python train.py --hidden_size=128 --bias="none" --max_grad_norm=0.5
Each number is 128 + 24 x the weight over its row's rms, rounded and kept within 0 to 255. Layers, rows and columns count from 0. The size above them is the row's rms in percent of the matrix's.

# layer 8 MLP up, 512x128, rms 0.103, rows 130-142, columns 0-127
size [ 92  96 114  92 102  86  97   4 106 104 102  99  97]
[[147 134 123 118 145 100 145 106 163 179 103 138 150 156 118  85 172 166 142 123 130 130 127 109 138 105 185 103 128 114 137 125  90 138 121 113 137 159 117 124 104  81 122 146  75 117 150 124 144 138 125 165 110 132 164  78  84 132 126 149 133 121 104 131 154 135 125 121  89 126 135 138 105  82 113 122 136 157 118 151 134 112 119 169  84 144 112 139 137 120 148 150 161 114  61 135 140 118 119 181 136  95  91 152 153 140 125 126 126 143 139 146 142 112 141 104 157 119  80 143 154 134  90 141 132 166 105 164]
 [125 167 132 118 148 151 116 130 127 137  84 123 106  74 105 148 120 104 163 140  92 106 107 126 132 164 140 150 134 101 159 162 124 174 158 164 104 113 111 113 133 115 129 118 138 125 115 123 131 143  96 180 176 120 117 120  87 175 101 104 150 126  55 157 117 102 140 154 128 109 141 125 104 114  76 127 112 142 103  93 100 126 129 128 151 134 139 121  81  96 158 126  94 159 103 135 100 117 118 105 129 137 110 141 130 147 135 139 158 117 110 125 134 169 125 142 111 118 104 115  94 134 153 171  80  93 110 134]
 [174 113 126 127 170  49 131 125 113 143 136 172 116 122 112 127 121  80 110 138 164  97  89 128 155 117 113 113 159 176 140 122 106 123 103 131 114 129 130 165 125 102 148 102 148  90 125 128 130 154 141 116 156 121 136 157 116 146 118 117  81 115 127 152 147 158 102 171 141 125 130  94 139  88 131 125 124 122 134  83 133  98 119 114 117 151 141  98 178  86 112  99 127  89 132 132 134  99 147 152 108 144 135  65  80 138 145 161 175 115 109 136 118 143 108 122 124 128 117 149 107 139 139 108 132 104 167 119]
 [143 151 135  97 109 128 150 115  91  87 116 157 132 128 138 113  99 153 101 154 120 111 110 108  77 149 165 142 171 156 107 167 156  98  98 112 102 171 152 146 117  92 167 149 140 146 147 130 167 144 129  84 146 131 145 148 126  83 159 166 156 129 121  96 101 140 135 165 119 103 118 107  98 136 174  69 142 145 136 135 126 133 111 127 153 156  97  90 114 145 127 102 123  96 106 135 151 103 123 117 120 133 143 108 133 116 167 150 141 142 142 120 110 137 158 123  85 117 132 202 136 126 136 134 114 127 106 137]
 [121 143 120 113 183  94 132 111 149 151 106 115 167 132  94 142 123 139 136 116 153  74 141 132 154 170 150 108 152  98 168 120 127 114  94 123 147  96 138 135 170 104 121 165 145 114 119 140 120 132  85 178 146 110 133 178 129 144 147  79  79 182 134  85 130 119 129 130 162 101 130 109 138  90 132 131 133  98 156 152 154 150  96 139 107 131  95 134 130 124 138 147 138  80 130 145 129 140  84 109  75 137 142 158 113 133 122 131 131 130 105 124 110  99 117 151 129 130 120 142 105 128 188 129  99 138 135 107]
 [139 125 107 138 129 137  96 119 150 193 104 126  83 127  91 104 145 156 137 140 106  89 131 141 156  98 119 166 126  86 105 114 114 136 143 110 110  79 119 149 134 141 135 175 138 109  83 131 117 170 108 170 141 104 149  93 124  98 109 121 122 109 105 130 142 154 152 105 140 108 115 128 121 151 142 151 159 111 143  89 122  83 127 105 138 135 140  89 116 134 132 142 139 144 150  94  86 137  96 138  94 104  97 137 100 150 136  79 119  88 163 115 108 125 111 126 101 157 106 131  95 111  72 102 150 134 115 102]
 [147  90 142 113 132  99 102 189 136 156 120 160 103 120  91 114 136 123 134 144 142 105 144 130 114 106 148 136  90  86 120 117 101 149 126 115 141 161 148 121 124 112 129  87 133 158  73 140 166 117 139 133 155 130 124 159 158 115 108  72 101 116  88 133  83 125 111  85  95 173  96 114 105 159 137 124 133 115 155 119 142 119 114  99 121 102 134 139 101 134 138 139 118 112 159 145 154 147 142 120  68 137 130 113  96 143 131 156 105 103 102 173 128 107  97 135  84 103 141  96 127 101 153 101 149  94 108 116]
 [165 161 103 137  96 119 159 119 132  86 106 161 156  97 133 134 123 143 118  89 116 157  97 126 109  99 136 120 146 136 140  91 120 164 128 143 158 173 137 107 109 148  91 150 110 110 184 130 136 107 148 117 107 168 170 121  97 125 127 175  91 198 162 127 149 136 140 130 136 145  99  95 115 127 109 129  98 119 107  82 103 112 140 116 136 104 135 145 142 127 141 122 118 173 174 103 144 129 150 103 105 160 155 116 159 149 114 123 154 124 133 172 150 105 135 109 137 119 175 118 150 128 130 128 134 119 102  87]
 [143 101 142 135 162 118 129 138 159 124 151 190 151 115 104 143 168 100 151 163 149 124 144 106  98 158 119 144  91 102 114 148  91 173 123 126  84 123 143  76 113 137 135 127 133 117 161 122 166 127 140 143  93 118 148 116 158 113 105 175 192 126 124 147 120 115 117 131 124 126 124 121 130 104 123 114 122  95 151 139 129 102 145  90  95 117 143 141 103 112 138 106 155 122 127 136 154 142  90 163 137 146 128 100  99 125  99 114 116 121 107 121 136 117 153 145 132 156 125 118  98  79 104 176 143  99  73 185]
 [150 133  92 109 172 130 123 124 129 150 122 108 105 110  77 137 125 122 138  82  75  90 134 130 123 100 171 126 107 103 138 112 151 124 101 157 108 161 110 115 147  94 142  88 136 163 133 175 118 111 135 108 107 132 129 121 154 112 172  86  98 104 157 115 134 145 151 140  98 150 114 105 136 119 112 111 163 142 122  78 160  88 159 158 159 121 120 103 163 120 142 140 135 129 117 148 151 118 147 138 157 133 106 142 123 150 133 115 144 119  94 113 168 114  98 129 132 190 109 155 117 140 161 134  94 113 179  98]
 [130 104  98 150 166 164 125 134 161 133 150 124 135 124 112 136 115 140 125 108 133 104 177 155 106 145 137 153 133 117 155 121 116 129 103 146 128  92 106 131 110 135  67 120 130 139 119 132 139 105 125 170 155 107 146 112 122 110 105 121 129  93 164 149 101 135 121 137 125 114 142 141 140 141  93 128 168 114 141 151 138 140 113 151 155 125 128 138 104  84 142 186 122  92 134  78 181 118 120 108  94 188 137 144 110 133  53 149 150 119 125 131 141 147 183 113  90 106 126 131 158 147 131 145  87 140  75 124]
 [135 123 141 151 154 126  83 125 120 121 145 122 128 169 132 106 109 112 140 121 112  76 103 148 110 134 176 166 143 108 118 140 173 136 160 129  94  88  93 141 142  89 114 163 111 132 115  96 149 143 145 148 103 118 193 113  93 116 125 135 117 144 106 141 140 134 134  90 129 169 158 105 104 130 133 171 134  93 151  86 109 103 109 123  92 177 121 131 162 105 101 131 143 104 130 121 134 112 105 143 159 152 154 114 127 133 120 128 175 117 130 120 134 168 167 112 130 121 127 107 180  97 122  91 128 163 137 166]
 [177 133 104 107 126 105 127 143 138 124 120  86 123 136 125  99 124 149 144 104 160 115 131 123 112 144 124 136 118 133 167 170  98 128 108 147 106 106 120 173 125 124 136 119 154 137  96 156 175 137  76 164 115 107 104 106 120 119 120 158 148 118 173 140 151 138 130 148  87 118  54 143 108 133 114 148 102  94 122 130 118 132 160 127 139 160 138 149  94 132  86 130 142 109  86 182 141 101 119 128 119 104 107 127 132  79 150 107  66  96  86 105 162 113 124 120 147 137 160 105  95 111 106 122 137 151 127 126]]
# layer 8 MLP down (transposed), 512x128, rms 0.0241, rows 130-141, columns 0-127
size [ 93  97 122  89  98  93 105   3 103 105 101 101]
[[ 93 121 144 111 181 122 127 108 107  90 140  86 140 108 145 107 149 134 143 161 103 131 152 108  93 146 118 126 128 126 136 121 161 102 102 127 113 112 133 141 118 131 112 144 157 141 121 196  95 122 178 111 173 122  95 178 157 145 131 129 144 116 122 130 153 115  98 111 118  96 144  98 131 148 156 153 111 105 139 146 140 114 115  62 132  80 116 149 126 107 129  82  81  91 160 166 147 162 165 128 167 155 149 142 102 120 139 137  84 150 106 109 143 117 112 124 101 118 142 159 140 138 131 144 154 129 129 145]
 [ 94 124 131  97 108 134 104 115 144 143  82  87 172 108 145  96 153 119 109 158 105 134 136 128 153 103 125 123 136 125 142 129 154 103  93 129 155 113 150 112 144 131 149 156 157 109 137 154 141  80  92 155 128 144 165 160 151  97  96 157  89 119 155 133 111 154 111 123 114 133 143 152 176 156 125 116  93 129 156 109 141  99 159 120 159 167 108 135 113 123 109 131  98 144 153  96 159 167 105 129 173 181 157  84 131 122 129 127 119 136  77 171 124 140 127 126 158 138 138 155 154 123 142 127 142 157  81 137]
 [161 164 130 158 112 108  92 132 146 102 189 147  74  99  95 149 125 128 105  92 127 108 155 122 165 156 150 115 149 137 121 131 122 152 165 127 117 113 174  73 148 127 123 124 157 130 124 147 137 133 148 119 135 112  40 114 128 125 139 152 100 104  97 169 130 135 167 116 105 149  88 118 147 170  84 121 129 135 168 157 140 134 160 165 148 133 124 129 113  91 134 136 103 134  90 116  99 128 129 116 135 117 120 162 112 113  99 110  96 123 147 147 133 124 158  98 116 131  98 136 153 106 118 118 108 133 151 139]
 [ 96 137  77 141 112  87 126 135 128 126 137 122  85 114 169 144 148 138 117 131 112 180  87 118 116  88  92 119 102 112 135 143 101 131 114 113 157 112 109 126 143 147 130  98 155 123 143  81 151 106 110 175  77 140  90 109 136 175 118 161  69 163 100 110 115 126 123 143 138 148  97 143 125 100 144 124 103 153  84 150 136 124 135 162 126 137 115 137 157  98 117 158 130 143 137  72 137 127 152 130 127 124 153 143 167 160 107 130 142 147 122 133 168 143 138  96 166 127 126  91 142 131 138 134 127 104 104 175]
 [136 175 108  68  81 100 113 132 100  88 162  85 111 111 143 168 163 125 157 139 133 103 127 165 124 105 132 139 119 138 104 156 133 129 140 108  69 110 104 142 111 107 118 123 127 153 163 132 134 156 141 104 116 149 126 133 137 161 131 186 151  92 170  87  92 143 138 102 108 108 123 132 171 110 106  97 118 136 118 110 103 138 120 116 104 139 181 138 123 116 113  69 135 167 180 115 157 134 131 128 156 109 109 155 134 128 140 162 158 117 125 132 124 130 126 148 144 163 150 133 121 122 104 110 126 137 138 105]
 [139 115 143 159 183 126 140 148 162 134 116 101 170  87 130 121 103 129 162 112 158 134 116 151 151 116 144  93 123 130 154 109 173 129 144 116  95 119 133 121 103 118  93  75 165  97 133 121 148 116 146  92  87 115 116 151 109 163 106 147 129 146 169 163 155 116 111 102 155 146  98 107 173 133  96 111 120 112 122 139  96 129 141 107 107 128  92 119 126  86 143 120 115 149 153 106 124 111 137 134 117 160 133 132 125 169 162  93 167 134 121 115 144 144 161 166 134 162 124  99  87  96  81 163 110 112 147 148]
 [109 188 124 147 101 162 141  94 118 117 112 132 116 129 157 118 136 139 163  86 102 139 124 166 148 150 128 144 154 134 125  88 139 163 129 128  93 123 109 173 144 154 104 151 106  99 156 121 126 134 105 131 145 118 132  99  88 126 142 139 131 126 101 131 132 121 141 168 204  93 141 132 134 145 113 133 111 148 132 144  93 122 140 159 138 175 146  97 163  95 105 140 149 147 119 114 124 110 114 133 139 143 176 124 163 134 123  74 159 136 173  88 163  95 131 120 149  93 129 154 148 155 115 177 121 139 160 137]
 [ 96 102 153 139 144  91 117 160 117 178 176  95 114 102 151 151  97 117 110 128 184 108 129 115 102 105 138 109 147 114 145 135  80  57 165 117 160 153 117 160 147 108 167 115  86 140  83 125 127 148  97 150 105 168 131 113 143 150 114  94 137 117 126 152 108 109 114 116 126 126 128 173 138  94 120 145 138 133 125 129 122 143 132 171  93 150 150 120 140 141 157 132 127 102  98 133 107 150 147  90 125  78 120 104  92  72 100 113 116 159 157 139 121 131 123 129 110 118 124 117 102 135 154 114 124 119 134 135]
 [128 131 118 126 114 161 111 117  89  99  75 117 147 128 117  93  64 163 126 140 135 120 117 145 144  88 108 117 135 165  72 147 135  87 156 136 131 121 144 116  95 131 140 121 123 109 133 127 123 128 102 121 147 105 105 144 131 115 163 107 102 108 118 114 107 127 149 147 140  88 180 151 128 151 155 127 135 171 142 133  95 134 106 126 125 119 104 100  79 141 127 120 166 124 122 145 149 120 170 134 177 114 116 122 137  95 167 147 158 120 146 130 115 145  77  96 126 125 132 131  87 179 136  90 136 161  85  84]
 [112 151 110 165  76 172 154  84 157 134 110 129 141 153 170 140 134 164 109 152 150 157 130 101 126 155 158 135 152 112 155 129  96 124 140 112 138  86 110 142  86 125  99 154  87  95 120 148 125 182 119 146 111 145 105 125 109 146 120 163 109 166 119 137 125 107 101 112 135 127 128 147 129  98 148 150 106 111 115 149 153 140 125 124 126 122 132 163 122 172 120 175 123 134 119 111  99 156 101 128 115 123 162 128  99  86 118 110  77 128 147 117 123 140 160 170 125  83  92 107 111 151 124 113 139 118 111 192]
 [148 146 133 133 131 118 113 108 125 130 121 116 118  91 191 161 152 112 147 110 147 168  62 152 109 158 146 128 113 164 114 119 143 125 146 103 139 103 111 135 126 151 148 160 126 143 131 141 110 162 108 132 122 161 102 153 163 177 100 117 143 154  97 110 121 103 132  59 121 139 105 125 158  94 147 150  92 122  88 106  97 129  98 118 141 121  95  99  97 157 138  98 116 146 125 148  89 161 112 168 115 149 134 130 149 144 148 112 131 127 184 129 105 134 134 121 103 131 151 101 129 119 145  99 154 105 182 112]
 [146 141  89 106 126  96 156 122 143 145 124 106 152 124 130 149 122 148 125 146 194 122 136 145 116 143 109 132 166 109 103 160  91 131 114 134 131 165 139  62 136  65 147 126 134 123 106 129  47 110  92  94 104 121 120 104 131 107 119 112 162  73 117 127 149 109 120 119  92 112  91 104 136 113 113  97 136 131  86 146 133 133 113 117 144 129 109 110 119 116 124 133 122 142 105 147 141  92  95 151  75 140 143 123 124 139 114 153 121  99 123 108 116 129 113 122  81 115  73 110  79 149 144 109 126 133 110 108]]